config.yaml
num_hidden_layers: 12
head_dim: 64
intermediate_size: 448
norm_place: "peri"
positions: "rope"
qk_norm: false
attn_scale: 0.125
bias: "qkv"
extras: ["capped logits"]
init_std_qkv: 0.026
init_std_down: 0.00317
beta2: 0.95
max_grad_norm: 1.0
doc_mask: false
Each number is 50 + 10 x the weight over the matrix's rms, rounded and kept within 0 to 99. Layers, rows and columns count from 0.

# layer 2 MLP gate, 448x160, rms 0.315, rows 42-71, columns 0-79
40 43 63 47 49 54 72 42 57 69 58 58 52 50 60 53 39 37 44 53 56 43 30 29 52 55 50 51 46 49 47 55 46 65 45 49 66 51 48 39 35 53 53 60 31 43 60 59 59 58 52 66 61 47 56 48 47 29 49 57 43 58 31 43 45 41 51 48 32 54 49 56 66 53 58 61 33 62 62 43
45 40 51 38 48 44 58 37 33 55 52 58 55 54 49 53 56 52 45 65 59 52 39 41 30 54 35 51 46 55 54 40 67 45 58 43 34 45 54 61 58 48 52 59 49 54 58 48 60 45 56 44 51 56 58 58 59 55 49 40 43 49 46 32 46 57 71 60 55 52 29 49 68 47 57 39 41 37 49 42
39 62 53 50 67 55 56 67 52 52 60 44 59 60 44 53 33 44 49 30 52 35 56 52 48 44 67 53 44 43 44 28 62 57 37 56 60 49 68 48 53 42 56 45 35 35 38 42 39 58 43 50 44 61 54 45 35 49 62 45 49 45 43 41 48 41 56 47 53 35 43 51 43 48 65 55 49 58 42 36
42 40 51 49 46 40 48 65 49 57 48 41 42 52 54 51 66 53 40 58 46 49 47 50 52 33 34 74 39 56 34 48 45 47 57 61 44 58 43 61 43 59 62 37 50 51 33 40 58 61 39 45 59 62 60 46 61 43 65 69 32 69 49 80 50 60 38 49 30 43 56 60 40 42 50 80 26 47 58 51
44 53 51 63 54 63 28 52 54 53 62 36 56 55 50 57 40 31 56 33 60 41 42 49 52 37 46 48 31 63 40 58 72 58 41 49 36 49 32 56 50 42 43 64 44 54 42 29 78 26 65 47 41 49 48 54 64 47 59 61 45 48 35 69 46 37 41 69 53 51 55 49 73 53 59 54 46 54 54 55
38 53 57 54 71 53 20 51 58 46 68 43 50 35 50 45 43 45 61 54 32 62 72 50 56 62 36 46 49 54 55 75 65 60 45 46 58 73 52 55 47 46 45 67 30 63 61 29 49 63 55 58 55 59 59 68 56 44 41 37 50 46 45 35 38 33 49 58 51 61 56 65 50 35 56 72 44 64 50 40
46 64 48 43 75 53 38 38 39 63 45 37 41 40 23 57 50 45 35 56 24 39 62 56 44 44 77 58 53 60 41 62 54 57 36 47 57 50 52 54 45 54 30 60 47 53 72 42 46 57 43 48 56 78 49 63 39 66 40 53 53 47 47 24 51 54 59 56 50 48 34 56 63 45 55 40 51 48 48 39
45 29 55 52 44 51 50 60 53 52 44 57 47 52 53 63 60 47 46 43 38 66 69 63 42 56 41 38 60 37 60 44 63 56 48 46 42 58 65 52 45 40 38 38 51 44 61 49 47 41 52 40 51 54 47 50 56 59 64 54 59 68 55 37 57 70 53 42 54 49 54 39 58 30 35 49 60 38 68 43
56 48 33 44 40 49 30 27 60 47 44 49 45 53 47 63 53 75 58 48 50 39 58 51 59 59 49 59 41 44 35 56 50 43 51 50 64 68 52 50 50 38 57 40 28 35 46 41 45 48 46 43 44 57 58 53 44 58 55 50 66 34 56 68 48 41 47 35 63 62 58 52 41 53 59 56 53 73 41 44
38 38 73 70 69 42 40 44 55 62 58 50 57 45 51 52 61 39 31 69 32 46 48 42 68 51 58 22 41 80 31 50 73 62 56 39 28 42 44 45 48 59 47 45 45 50 65 35 55 43 60 59 40 44 52 51 40 61 46 21 83 54 78 67 66 38 55 29 89 37 25 56 51 46 47 56 45 68 48 52
53 33 68 42 49 52 53 66 37 47 45 46 60 38 44 42 54 49 34 40 46 52 48 49 59 62 51 60 49 42 65 47 31 54 60 51 43 54 64 63 45 52 41 55 41 46 43 57 66 51 34 76 51 51 57 56 33 50 51 70 61 72 57 49 58 36 43 54 55 39 24 53 43 69 61 48 43 62 52 38
36 44 55 58 55 42 57 57 54 52 57 46 37 42 60 49 39 45 41 52 67 47 53 65 49 48 37 32 56 41 43 40 50 46 45 47 50 63 54 45 46 44 70 57 47 57 48 43 32 44 58 67 54 46 50 48 57 57 60 31 27 54 40 51 36 36 71 55 70 54 46 69 50 50 41 29 52 51 67 35
57 47 43 47 41 51 46 48 60 45 32 49 37 46 44 45 53 56 31 64 68 54 52 22 53 50 76 75 64 52 50 47 58 57 55 46 45 62 60 31 56 48 46 37 50 41 45 61 61 52 53 50 40 42 55 57 51 56 53 21 59 33 29 51 39 40 54 60 61 54 58 42 56 35 55 55 42 49 34 49
42 53 63 33 44 42 46 51 41 61 51 50 35 59 77 47 40 56 40 51 36 45 50 50 51 40 52 71 48 37 52 56 53 32 50 63 51 51 65 46 48 44 66 55 45 55 44 60 47 46 36 49 33 51 50 53 63 44 69 40 77 35 69 52 45 74 53 52 79 56 51 51 39 50 40 52 28 65 29 46
47 36 61 42 46 48 35 53 50 60 62 44 65 63 65 52 33 37 49 48 53 48 47 39 43 57 47 54 48 56 49 52 42 54 48 44 38 55 54 45 58 51 54 49 42 58 45 69 41 51 45 40 43 36 53 41 66 62 63 40 61 28 54 46 71 31 75 49 44 56 46 36 55 47 45 55 63 66 47 66
57 77 42 45 68 56 52 44 58 39 42 62 47 52 65 36 38 57 65 59 47 59 37 34 28 35 56 53 42 50 39 46 43 69 70 53 47 59 60 42 42 49 67 51 46 60 54 60 76 36 35 56 58 42 41 35 47 46 43 45 46 48 64 48 48 53 41 40 51 57 40 52 45 53 62 59 62 46 58 62
49 49 53 57 48 47 64 69 56 52 51 48 57 53 43 46 53 35 42 59 39 45 40 42 48 53 58 60 50 65 46 45 61 53 65 40 58 48 35 55 53 57 42 45 46 39 61 37 50 63 45 46 42 47 60 59 62 60 39 51 38 46 44 58 49 38 53 48 49 47 41 42 55 52 53 47 55 50 59 37
65 29 65 56 48 60 38 50 40 42 57 60 51 56 58 40 57 52 32 47 52 51 56 52 45 53 39 29 62 48 60 50 48 43 40 56 50 44 36 53 58 43 43 50 52 45 52 56 56 57 54 53 55 52 50 43 45 53 56 57 37 49 38 57 43 55 55 42 45 58 58 47 65 53 58 48 64 50 40 50
50 49 45 48 55 46 48 44 43 29 33 47 54 60 34 39 56 52 54 54 45 55 57 48 51 61 48 56 54 57 55 54 55 73 59 46 50 50 50 54 36 43 47 54 50 77 63 49 57 57 50 61 82 35 38 51 34 59 48 49 54 42 38 33 40 54 57 51 62 49 49 42 55 59 70 62 41 56 49 54
62 45 44 68 26 66 49 37 45 49 41 52 34 47 60 66 38 61 63 58 58 39 43 48 44 48 62 53 56 38 47 57 61 38 65 58 74 47 58 38 49 58 45 56 58 56 39 54 37 39 55 61 41 48 62 36 52 74 57 45 52 55 25 53 28 42 49 30 53 43 55 45 50 71 50 40 52 32 62 48
41 65 30 33 65 54 33 49 45 43 73 56 59 43 62 49 46 60 61 57 43 58 59 30 50 46 56 46 45 46 56 45 56 60 51 61 58 59 47 38 48 43 55 41 53 48 42 37 47 54 48 56 50 55 40 65 64 73 56 45 54 49 50 40 46 52 38 51 67 51 25 58 51 45 28 47 57 56 54 45
44 39 67 50 67 44 36 54 38 52 50 42 52 45 55 56 35 34 60 36 46 54 59 49 66 48 65 57 51 49 32 32 53 52 53 55 45 61 39 37 40 47 37 28 39 37 37 34 41 48 48 47 57 46 32 63 28 53 40 50 45 55 63 50 55 47 38 32 56 65 68 54 39 60 53 54 45 47 51 48
41 56 52 58 39 58 59 44 63 54 46 59 61 56 47 46 37 47 47 55 34 43 45 70 63 69 49 47 73 50 55 48 39 41 45 43 56 45 62 46 45 62 51 48 42 47 53 56 52 44 48 54 65 46 44 37 63 46 37 55 41 56 54 42 47 35 64 48 46 44 48 48 48 38 48 52 51 56 50 32
32 45 46 32 42 46 48 39 43 46 45 44 35 49 51 46 42 55 51 44 54 62 62 50 34 37 70 63 61 29 47 45 72 70 40 48 52 46 41 48 54 44 54 53 53 53 55 51 54 68 64 57 53 34 37 67 43 62 28 42 43 31 38 68 34 57 49 58 51 60 50 52 57 40 59 47 59 51 31 57
56 42 65 45 41 51 75 43 48 65 40 41 62 42 52 44 41 53 40 58 66 60 60 51 45 51 75 56 51 55 45 49 53 48 45 37 54 56 55 58 58 36 52 42 48 50 50 61 39 60 37 62 54 31 61 65 52 43 39 36 55 35 54 42 44 33 45 41 49 52 70 51 59 41 40 54 56 59 47 66
58 49 56 42 52 59 64 68 41 55 47 45 50 63 68 40 57 49 42 38 42 55 40 43 34 66 42 69 45 57 36 73 51 62 41 35 60 53 58 51 48 50 66 54 47 63 48 37 28 45 47 50 51 37 45 44 52 55 55 41 47 32 54 62 48 56 55 37 34 45 64 37 47 45 44 52 43 54 58 58
47 28 46 52 51 62 64 41 46 44 45 58 40 41 43 65 53 59 63 51 46 41 56 39 40 57 58 59 56 45 28 36 46 46 70 48 68 42 44 68 50 60 61 51 59 54 33 43 56 48 48 48 51 36 37 58 53 36 47 34 42 47 29 60 40 44 33 68 61 60 65 49 36 48 52 45 41 51 58 49
59 26 51 60 42 62 58 65 61 43 44 37 75 61 53 63 48 48 66 63 59 54 36 46 46 45 46 41 45 43 70 43 39 39 46 40 43 61 53 48 55 41 43 43 61 66 44 43 52 56 59 39 43 46 40 40 56 43 65 56 53 37 34 47 46 46 43 58 67 50 38 69 54 38 40 57 43 33 37 56
52 52 46 71 42 54 72 54 40 61 45 39 62 39 49 47 46 42 40 54 36 46 53 57 51 65 43 38 41 52 41 38 51 33 34 52 49 43 51 35 62 53 56 52 55 47 44 42 54 50 50 39 48 53 52 48 49 55 59 51 54 34 57 33 55 50 51 45 39 50 62 46 59 34 49 37 53 45 57 51
61 36 52 58 62 50 57 55 49 52 55 47 50 32 57 66 39 33 69 46 41 58 57 66 38 63 59 44 49 49 44 42 54 42 50 64 51 62 58 64 46 64 53 48 51 41 40 48 56 75 52 43 53 50 47 48 43 61 48 59 47 45 48 61 42 50 41 56 55 49 55 63 60 25 48 53 48 44 49 38
# layer 2 MLP up, 448x160, rms 0.318, rows 42-70, columns 0-79
52 48 52 50 48 66 51 45 43 46 40 56 48 46 56 47 58 51 32 73 40 59 47 43 51 42 45 42 45 48 39 72 47 56 50 46 68 52 49 63 54 48 35 72 41 60 62 40 58 53 49 66 56 42 55 59 35 29 49 58 57 57 29 35 46 51 49 52 51 57 62 44 41 37 37 44 45 67 61 52
44 45 49 41 42 50 54 61 60 67 60 69 56 72 43 29 47 54 55 38 32 47 47 56 74 62 74 55 37 45 46 24 48 48 54 66 50 72 51 44 41 47 55 50 56 52 31 44 52 40 57 55 32 53 51 41 68 56 34 41 58 38 40 36 24 64 64 49 46 58 56 39 41 45 54 50 63 65 45 76
52 63 55 43 34 35 51 52 39 69 42 49 58 44 36 61 59 44 54 55 52 59 49 55 49 42 39 45 52 50 53 67 51 34 54 52 43 55 39 59 58 52 44 57 52 52 73 62 65 58 37 64 55 44 55 47 67 56 31 57 51 50 54 65 48 59 50 55 49 59 36 41 65 54 50 38 45 40 54 71
45 33 50 39 32 54 32 50 39 54 54 64 31 44 46 54 54 36 42 62 68 51 44 49 45 45 35 57 39 51 31 32 56 51 54 50 46 50 58 53 52 73 45 50 53 52 28 57 50 55 51 40 54 37 63 37 48 35 56 56 41 47 52 68 50 54 43 37 46 53 46 60 40 54 43 56 38 49 44 64
51 38 59 33 33 31 60 46 45 40 40 50 42 49 44 66 50 53 26 59 36 50 52 36 52 63 55 42 61 38 47 57 38 42 61 46 50 56 50 48 46 53 49 45 36 50 51 50 52 61 42 42 38 43 51 69 54 40 45 52 50 64 61 55 51 55 55 56 48 67 67 63 41 54 21 30 32 59 56 40
80 36 33 40 34 45 47 41 67 51 55 64 48 58 34 52 58 53 34 56 44 38 45 44 50 59 35 39 60 45 56 26 61 51 59 52 30 45 75 57 47 44 51 77 51 25 41 49 35 64 61 56 29 32 48 57 29 59 42 61 61 59 50 54 42 63 57 38 33 78 53 55 69 69 54 35 44 49 32 38
36 41 44 44 63 49 54 54 53 48 69 53 45 70 49 42 59 52 47 50 65 43 50 37 67 49 34 39 46 52 51 28 55 42 50 65 45 42 52 43 53 58 40 60 57 50 42 55 60 58 40 45 20 37 34 45 57 60 48 46 55 62 59 48 44 39 45 50 51 46 39 45 55 47 46 56 52 40 49 59
50 55 41 49 61 67 47 56 41 61 51 52 42 62 57 70 46 36 57 48 48 44 47 65 52 50 38 39 51 36 51 55 37 54 55 39 59 48 49 56 41 45 47 59 53 50 42 42 46 45 46 35 43 68 46 49 61 36 48 50 47 67 44 43 64 63 53 48 50 42 42 53 60 37 39 44 56 38 41 55
47 71 48 33 44 49 46 38 58 51 42 57 38 59 41 72 37 64 61 65 56 47 54 50 57 59 52 53 29 49 39 49 60 48 57 60 50 67 46 45 39 47 60 56 29 32 36 53 52 43 48 60 42 50 43 50 55 58 39 39 61 48 72 57 48 49 42 46 63 41 46 47 50 41 58 38 49 68 42 49
55 48 48 40 33 52 67 57 32 62 40 57 58 48 59 27 36 49 62 25 59 48 32 46 46 62 47 87 78 37 71 52 66 52 53 63 58 44 41 37 46 51 42 52 65 56 38 59 42 64 62 49 73 57 40 56 51 57 46 61 59 39 29 26 24 59 46 74 23 51 82 42 37 55 43 46 58 59 57 58
34 54 23 52 44 45 28 55 36 56 64 55 67 47 74 49 50 54 65 57 45 40 51 55 49 44 54 55 38 41 23 51 69 54 35 36 45 60 50 51 45 44 47 32 52 81 63 55 40 54 47 51 39 37 45 47 45 43 52 47 45 53 49 55 43 56 62 36 47 56 63 57 49 51 42 55 47 57 60 75
25 54 49 23 50 37 39 41 42 32 67 49 43 43 56 64 83 55 48 56 45 53 62 46 39 40 54 62 48 45 43 49 56 48 53 44 60 52 45 43 62 42 57 52 54 43 57 74 44 36 47 63 53 45 61 33 52 58 77 51 49 54 51 38 53 54 60 67 34 53 51 31 62 50 53 56 47 51 48 71
31 44 36 53 46 47 58 40 43 44 43 70 69 42 54 46 50 53 59 52 71 49 64 37 60 34 52 44 51 52 43 40 48 53 44 48 65 45 45 43 49 63 52 52 40 57 46 64 51 40 53 39 34 46 41 37 60 38 55 53 45 48 46 50 50 53 65 44 49 56 39 69 46 43 75 37 44 59 45 43
44 54 49 39 48 44 31 55 49 45 46 52 32 52 73 52 37 58 39 50 51 51 52 65 61 43 49 61 35 40 47 47 59 48 56 57 48 53 51 42 57 38 60 45 33 55 41 56 53 51 46 38 36 51 42 39 52 50 53 54 60 43 57 59 59 52 37 57 69 61 42 65 62 54 50 57 37 68 42 50
43 60 24 50 60 47 41 62 47 40 33 48 46 51 42 48 48 56 46 37 37 44 51 50 51 62 60 40 42 61 47 39 30 62 58 66 61 48 49 73 39 48 54 57 62 56 41 52 49 31 40 48 69 50 57 52 38 54 39 71 36 60 53 40 49 52 43 51 60 59 30 54 60 46 63 63 57 57 44 58
66 51 34 42 40 57 54 43 32 46 37 60 50 58 44 54 56 66 47 72 38 28 59 41 60 51 58 55 39 48 38 50 43 46 52 49 61 45 63 70 45 62 31 54 42 54 45 56 60 43 22 34 49 60 46 40 41 47 40 50 65 61 54 64 45 41 39 38 41 57 52 46 49 35 37 52 70 36 57 47
40 31 42 56 46 33 53 48 66 43 60 45 49 55 54 52 27 47 43 58 48 48 53 44 41 62 59 69 56 44 53 54 75 58 61 32 44 46 60 46 66 66 46 60 46 56 53 52 45 55 44 60 32 32 55 62 48 63 39 52 53 39 41 66 38 54 43 39 49 49 50 65 58 41 38 32 47 65 68 56
46 59 34 38 55 53 58 42 54 41 41 38 43 52 53 62 50 37 57 57 35 52 37 47 54 36 57 50 34 46 45 52 53 68 61 27 58 64 51 33 37 52 57 46 52 53 47 38 44 50 49 66 52 40 44 55 45 53 44 39 41 52 45 53 66 54 51 50 58 48 57 45 53 48 41 60 45 55 61 49
52 62 47 39 60 68 49 32 55 58 58 47 37 45 70 45 40 30 44 43 78 45 43 60 42 37 56 52 49 40 45 39 64 53 48 35 55 50 51 55 73 53 58 38 57 44 55 58 55 46 49 51 41 56 63 36 38 46 49 44 55 55 50 64 54 61 32 44 33 37 56 65 55 54 47 44 54 44 48 47
64 47 38 43 45 43 69 42 52 26 64 68 48 48 53 58 43 41 44 67 54 38 58 28 40 65 48 59 71 42 63 65 47 39 61 55 43 56 51 49 61 59 45 38 71 51 53 31 36 54 52 53 47 47 50 51 39 59 49 60 63 47 55 61 56 53 61 58 42 42 64 57 49 43 29 48 49 46 42 41
43 57 27 39 55 54 37 37 38 46 47 66 49 37 65 44 56 54 61 44 44 56 58 40 63 48 56 40 52 43 56 55 58 56 46 60 43 63 47 35 48 58 57 45 42 52 48 35 34 46 41 43 57 50 49 65 54 71 59 49 53 49 56 40 41 52 42 53 65 50 28 55 43 49 31 51 56 49 42 49
60 47 51 54 74 56 54 58 56 67 62 43 56 57 45 47 49 54 64 60 46 63 49 48 59 53 60 57 65 58 53 24 64 62 45 48 49 61 57 43 41 61 52 38 56 37 65 50 55 64 46 36 49 54 36 48 48 57 38 47 55 50 54 50 42 52 68 34 54 58 67 46 52 58 47 60 38 45 44 55
66 57 38 48 64 45 68 54 60 38 54 41 55 53 44 52 45 53 56 53 53 44 45 39 53 39 43 72 48 47 55 65 54 62 55 44 46 64 59 32 56 44 49 49 59 47 67 41 56 59 36 31 54 61 51 65 46 59 59 59 67 53 48 31 28 44 37 43 53 50 55 62 62 41 56 53 54 62 61 66
66 40 50 56 48 44 67 47 45 41 53 36 49 54 57 67 58 39 56 54 47 44 41 54 46 59 50 36 54 70 62 50 36 27 42 70 48 48 47 73 44 55 44 57 29 54 62 38 44 53 45 54 51 40 66 47 62 43 56 51 61 59 56 54 58 54 58 75 34 36 66 40 45 52 62 62 55 63 61 34
55 59 38 61 60 63 47 51 54 41 51 53 58 55 63 50 65 75 57 36 43 65 53 55 58 43 42 54 52 40 42 48 46 48 43 47 47 44 71 44 52 56 40 48 43 63 50 62 61 47 68 49 46 64 41 47 47 58 43 64 44 53 52 34 33 48 59 46 64 47 51 48 41 51 50 50 66 33 44 39
48 55 46 53 42 46 48 46 55 61 55 49 50 50 46 48 60 52 35 49 54 51 59 47 56 31 67 33 52 39 73 34 63 38 51 58 40 55 59 40 75 57 28 50 49 43 41 54 61 56 45 33 49 57 41 47 45 57 39 47 60 71 49 36 55 41 52 59 56 51 34 44 47 41 51 46 47 36 39 53
55 71 51 56 55 40 28 68 39 53 56 50 51 56 36 30 57 61 41 45 54 63 45 48 63 50 51 47 49 42 59 60 50 56 41 54 49 64 43 31 46 50 46 48 44 52 53 41 50 51 55 57 48 54 52 53 52 60 47 45 40 42 65 45 54 60 56 41 42 39 56 37 50 51 56 54 46 40 49 53
54 31 50 58 38 68 56 52 54 47 52 39 73 64 62 52 51 60 61 70 53 32 37 51 47 50 48 41 44 47 56 44 45 39 54 32 56 55 50 37 64 38 50 45 63 62 57 48 48 50 57 43 57 39 42 46 39 42 58 50 46 37 36 52 57 42 44 56 57 43 35 74 61 52 44 51 40 38 44 47
61 53 53 47 37 38 43 57 60 55 28 55 41 52 36 63 55 57 57 57 58 54 41 50 48 53 42 40 55 44 41 61 50 65 48 55 53 47 57 90 53 47 49 70 44 32 37 63 60 44 53 65 51 43 41 59 52 46 38 39 48 72 45 46 45 50 61 45 78 58 55 58 48 53 47 49 43 72 60 55
# layer 2 MLP down (transposed), 448x160, rms 0.29, rows 42-70, columns 0-79
53 47 40 50 53 45 42 56 46 52 47 49 50 51 40 57 56 61 70 36 61 41 60 61 57 44 47 64 60 59 41 28 42 37 52 46 30 50 60 64 47 56 64 43 53 42 43 55 48 57 63 32 56 65 55 48 51 61 62 20 45 33 57 58 56 60 54 48 63 41 45 60 50 51 47 51 58 38 47 45
51 61 49 47 58 53 40 30 50 42 43 43 47 32 50 65 62 56 36 47 59 47 42 56 32 45 28 53 62 63 49 75 50 49 53 43 43 26 47 47 42 58 57 66 51 45 64 56 42 46 43 44 52 46 51 50 47 56 59 43 51 56 58 57 65 37 34 68 55 40 45 58 69 54 56 46 41 49 50 33
35 42 49 51 64 40 44 48 51 58 50 54 51 49 54 59 61 52 45 47 58 51 53 52 34 56 48 60 49 51 48 54 55 45 53 48 71 48 46 49 57 40 52 67 59 44 57 55 40 49 45 65 58 57 62 53 39 46 59 44 59 47 49 50 56 48 43 69 56 37 51 50 56 31 61 49 47 34 33 44
61 62 50 49 48 57 60 37 51 52 53 49 69 36 52 58 47 43 55 54 51 40 50 40 56 66 54 42 59 47 57 64 44 52 54 57 50 46 58 39 47 39 43 54 44 47 68 51 51 49 54 44 39 34 50 55 56 55 36 54 60 48 54 31 67 56 51 74 52 49 47 42 71 70 39 32 55 49 50 40
53 53 47 65 43 65 44 59 55 57 53 45 68 52 55 50 37 55 51 24 57 37 45 46 41 48 52 50 41 58 41 53 55 49 31 59 42 41 42 55 62 52 45 29 52 53 58 46 48 38 65 45 50 48 43 37 49 57 55 47 44 51 40 48 30 52 48 48 48 49 48 38 61 44 62 54 56 64 34 58
30 59 54 56 41 47 44 55 48 35 25 39 46 49 36 46 42 35 56 47 53 52 52 49 49 60 66 69 67 61 54 49 34 35 42 58 58 33 46 38 61 55 54 22 57 55 42 47 74 44 66 58 35 65 44 38 49 35 56 51 43 40 45 43 70 34 47 60 58 66 64 52 46 60 49 57 56 61 34 47
43 76 55 49 64 52 45 41 52 32 42 38 55 42 34 50 48 52 42 43 29 52 49 61 45 37 55 51 52 51 41 61 51 52 33 45 58 53 56 52 37 50 78 45 38 55 74 46 51 53 70 55 74 64 55 58 37 57 47 47 46 47 54 55 62 65 48 56 61 54 54 54 35 51 54 39 52 57 50 60
60 38 53 53 33 41 52 52 57 49 51 52 57 62 52 38 46 64 46 68 49 46 42 39 48 51 62 79 56 67 48 48 69 43 42 55 51 35 48 51 48 61 50 43 41 54 51 57 59 52 47 68 60 29 48 31 48 53 61 52 42 38 50 40 45 49 41 58 54 59 50 62 34 59 66 42 61 52 47 40
51 45 63 57 54 56 42 64 35 52 61 41 62 58 63 27 61 30 48 38 36 50 51 59 52 67 41 55 65 54 44 42 33 59 46 55 56 30 53 61 51 57 44 54 58 74 57 62 59 53 45 46 67 36 62 45 33 49 56 54 44 47 53 52 52 42 64 58 46 51 51 46 43 55 39 49 43 44 62 49
60 60 38 48 34 66 46 73 36 56 48 59 44 46 55 29 45 49 38 55 58 55 70 61 31 32 57 54 43 68 27 39 52 41 53 52 48 51 29 47 55 43 45 30 46 43 40 46 32 51 53 43 47 37 66 75 50 68 61 20 20 43 32 55 42 55 39 59 55 56 66 34 52 42 53 80 63 22 52 43
42 35 63 37 55 50 63 47 56 42 29 48 34 55 41 58 48 45 40 42 43 65 53 40 57 68 59 40 58 51 79 47 46 50 65 49 44 42 59 52 69 54 53 60 46 36 42 47 68 47 64 57 57 50 43 52 54 61 40 57 55 64 61 40 64 40 45 58 59 48 50 51 55 48 50 44 47 45 43 41
68 43 49 60 31 58 53 50 58 66 40 61 52 62 32 54 38 53 61 45 47 43 24 46 63 55 59 45 57 51 51 57 51 58 54 54 52 32 57 61 42 57 23 54 46 37 50 51 62 73 62 40 58 54 46 71 43 31 25 54 64 47 52 47 58 49 32 32 45 46 43 45 42 57 54 58 43 48 46 47
59 50 59 48 51 49 47 63 59 47 61 38 34 63 45 65 44 49 45 53 39 46 41 71 35 43 46 43 43 35 46 63 55 45 59 52 36 58 38 60 47 24 42 51 55 40 45 32 44 71 50 47 58 42 49 56 55 54 50 44 42 47 57 48 53 46 44 60 49 46 63 42 58 60 35 59 44 41 56 58
47 40 39 59 43 55 53 44 50 58 62 51 66 41 41 40 69 43 63 50 56 52 57 51 45 57 51 43 66 47 41 47 52 56 46 42 48 42 50 62 52 52 42 43 54 41 52 45 51 55 64 62 61 51 54 56 31 40 39 43 31 59 30 36 41 42 67 53 28 43 51 50 51 47 52 44 66 37 50 47
49 57 91 49 51 47 53 42 57 52 57 52 33 57 49 43 47 61 58 49 59 59 52 54 50 41 47 57 65 48 60 53 62 49 50 34 32 41 42 39 58 60 45 50 47 50 46 47 41 62 49 48 42 53 53 59 58 51 50 31 51 46 50 49 57 63 60 43 47 54 62 36 26 51 40 45 59 51 53 44
20 59 62 40 59 51 46 64 54 42 52 39 45 53 46 66 44 44 41 50 44 57 42 44 50 58 58 44 54 44 43 46 51 58 37 64 61 48 46 42 41 54 73 36 58 43 62 62 41 43 53 51 47 29 59 52 45 60 48 54 34 41 52 41 55 53 55 48 73 61 67 41 43 46 57 51 57 42 51 42
58 55 56 53 49 64 43 36 32 49 49 57 61 51 57 60 72 59 55 45 58 43 55 46 57 41 34 39 51 41 50 52 29 47 50 73 49 53 49 48 32 45 60 47 59 51 41 45 46 50 50 52 73 73 36 29 48 42 53 44 47 52 46 35 47 47 47 57 48 52 70 51 47 56 63 75 44 53 42 52
54 35 71 43 52 45 35 49 43 54 54 59 55 41 37 40 53 52 49 37 53 48 61 67 44 60 56 45 62 42 52 39 58 31 34 67 43 27 30 55 61 42 53 56 55 40 52 69 56 68 56 40 61 51 57 41 62 53 64 56 57 54 61 42 36 60 60 41 44 52 56 33 54 48 46 50 73 50 44 57
52 45 57 57 45 42 53 48 41 32 50 51 52 49 20 53 64 66 62 46 31 43 49 40 61 54 45 55 55 57 62 60 38 47 51 59 47 47 45 47 30 40 48 56 51 47 46 48 59 53 58 42 56 33 46 61 58 60 64 57 46 54 41 54 49 30 70 51 68 47 38 35 61 58 46 41 36 59 47 49
40 44 69 38 57 46 46 46 51 51 40 40 51 49 30 50 63 56 39 41 48 71 41 65 59 36 37 51 17 56 54 49 57 50 42 40 34 52 60 54 43 42 55 54 48 61 37 65 59 50 40 51 53 59 46 71 48 45 47 49 49 53 55 56 55 41 55 57 46 44 56 42 44 49 59 52 56 57 69 40
52 39 61 61 35 45 63 55 59 58 45 41 36 60 40 49 49 49 48 47 67 34 51 59 49 54 32 61 56 57 31 42 55 38 48 57 54 36 45 60 40 53 57 66 39 43 48 66 54 60 41 50 51 46 51 21 33 44 51 50 36 51 55 54 66 31 46 51 37 52 74 52 52 49 74 69 58 48 59 51
47 47 57 44 29 49 43 70 27 67 42 52 44 42 50 52 45 56 35 37 51 39 58 48 42 48 53 59 36 50 55 65 35 42 57 57 40 27 56 54 57 50 42 47 42 63 53 52 45 42 62 54 50 53 60 58 43 56 59 55 65 39 25 50 52 41 33 49 43 45 44 44 26 72 49 42 41 55 64 36
31 51 51 65 57 55 46 43 54 41 49 58 39 47 59 52 43 62 48 49 51 55 65 44 38 62 45 36 52 48 50 43 53 50 37 51 36 38 51 65 27 38 57 56 50 32 31 55 44 38 61 58 46 36 37 38 53 43 52 31 51 49 44 65 45 54 59 38 51 55 37 45 40 52 43 58 40 49 49 41
45 48 48 63 48 54 57 36 51 55 49 53 44 61 36 42 51 66 40 51 62 58 44 66 56 39 44 57 36 39 43 51 67 61 59 56 43 60 34 31 40 43 50 50 54 42 30 62 51 52 51 58 49 67 37 41 40 67 58 56 55 45 25 44 52 47 49 31 59 48 51 54 46 59 35 39 43 40 34 61
58 41 63 43 46 34 62 55 46 57 44 56 53 48 35 58 36 34 43 65 73 40 58 49 39 50 68 41 39 54 56 59 52 56 45 49 56 58 42 64 42 47 57 52 57 48 54 59 32 53 27 45 62 40 61 49 55 44 48 49 49 34 45 61 61 42 51 56 32 42 50 61 58 49 46 53 30 62 64 67
75 38 49 29 38 56 57 44 31 64 65 59 43 60 57 43 55 72 58 43 48 39 26 48 35 57 37 57 51 53 35 48 54 65 52 52 56 41 58 53 36 46 46 57 50 50 52 43 35 35 44 69 53 40 28 81 67 43 54 58 53 36 54 52 43 35 47 49 51 35 44 73 63 60 48 57 43 61 57 46
49 28 57 40 53 65 53 53 68 44 57 59 49 45 60 79 48 49 62 41 61 38 48 49 23 54 54 63 55 52 23 45 37 50 66 49 62 42 37 55 50 58 59 57 63 42 39 54 53 33 52 44 63 48 50 59 45 38 51 37 50 37 31 59 38 43 40 52 67 57 66 32 40 51 44 52 50 33 57 45
50 65 55 31 74 23 56 42 44 56 50 54 27 56 32 40 44 50 43 40 49 38 74 56 52 44 42 68 57 46 35 50 61 58 62 57 54 55 53 46 47 46 51 47 54 31 58 29 53 50 51 41 30 48 55 56 43 51 38 42 30 54 58 55 55 46 58 50 40 67 60 30 46 63 50 50 62 65 49 55
43 51 50 55 57 58 68 50 46 42 56 36 53 39 75 51 53 42 39 51 39 43 56 59 44 56 59 62 36 52 52 35 53 29 42 39 49 55 53 19 52 60 50 38 45 61 54 30 42 49 46 29 47 67 59 45 49 59 65 59 54 34 54 49 50 51 38 55 32 43 42 42 54 36 48 42 57 45 50 50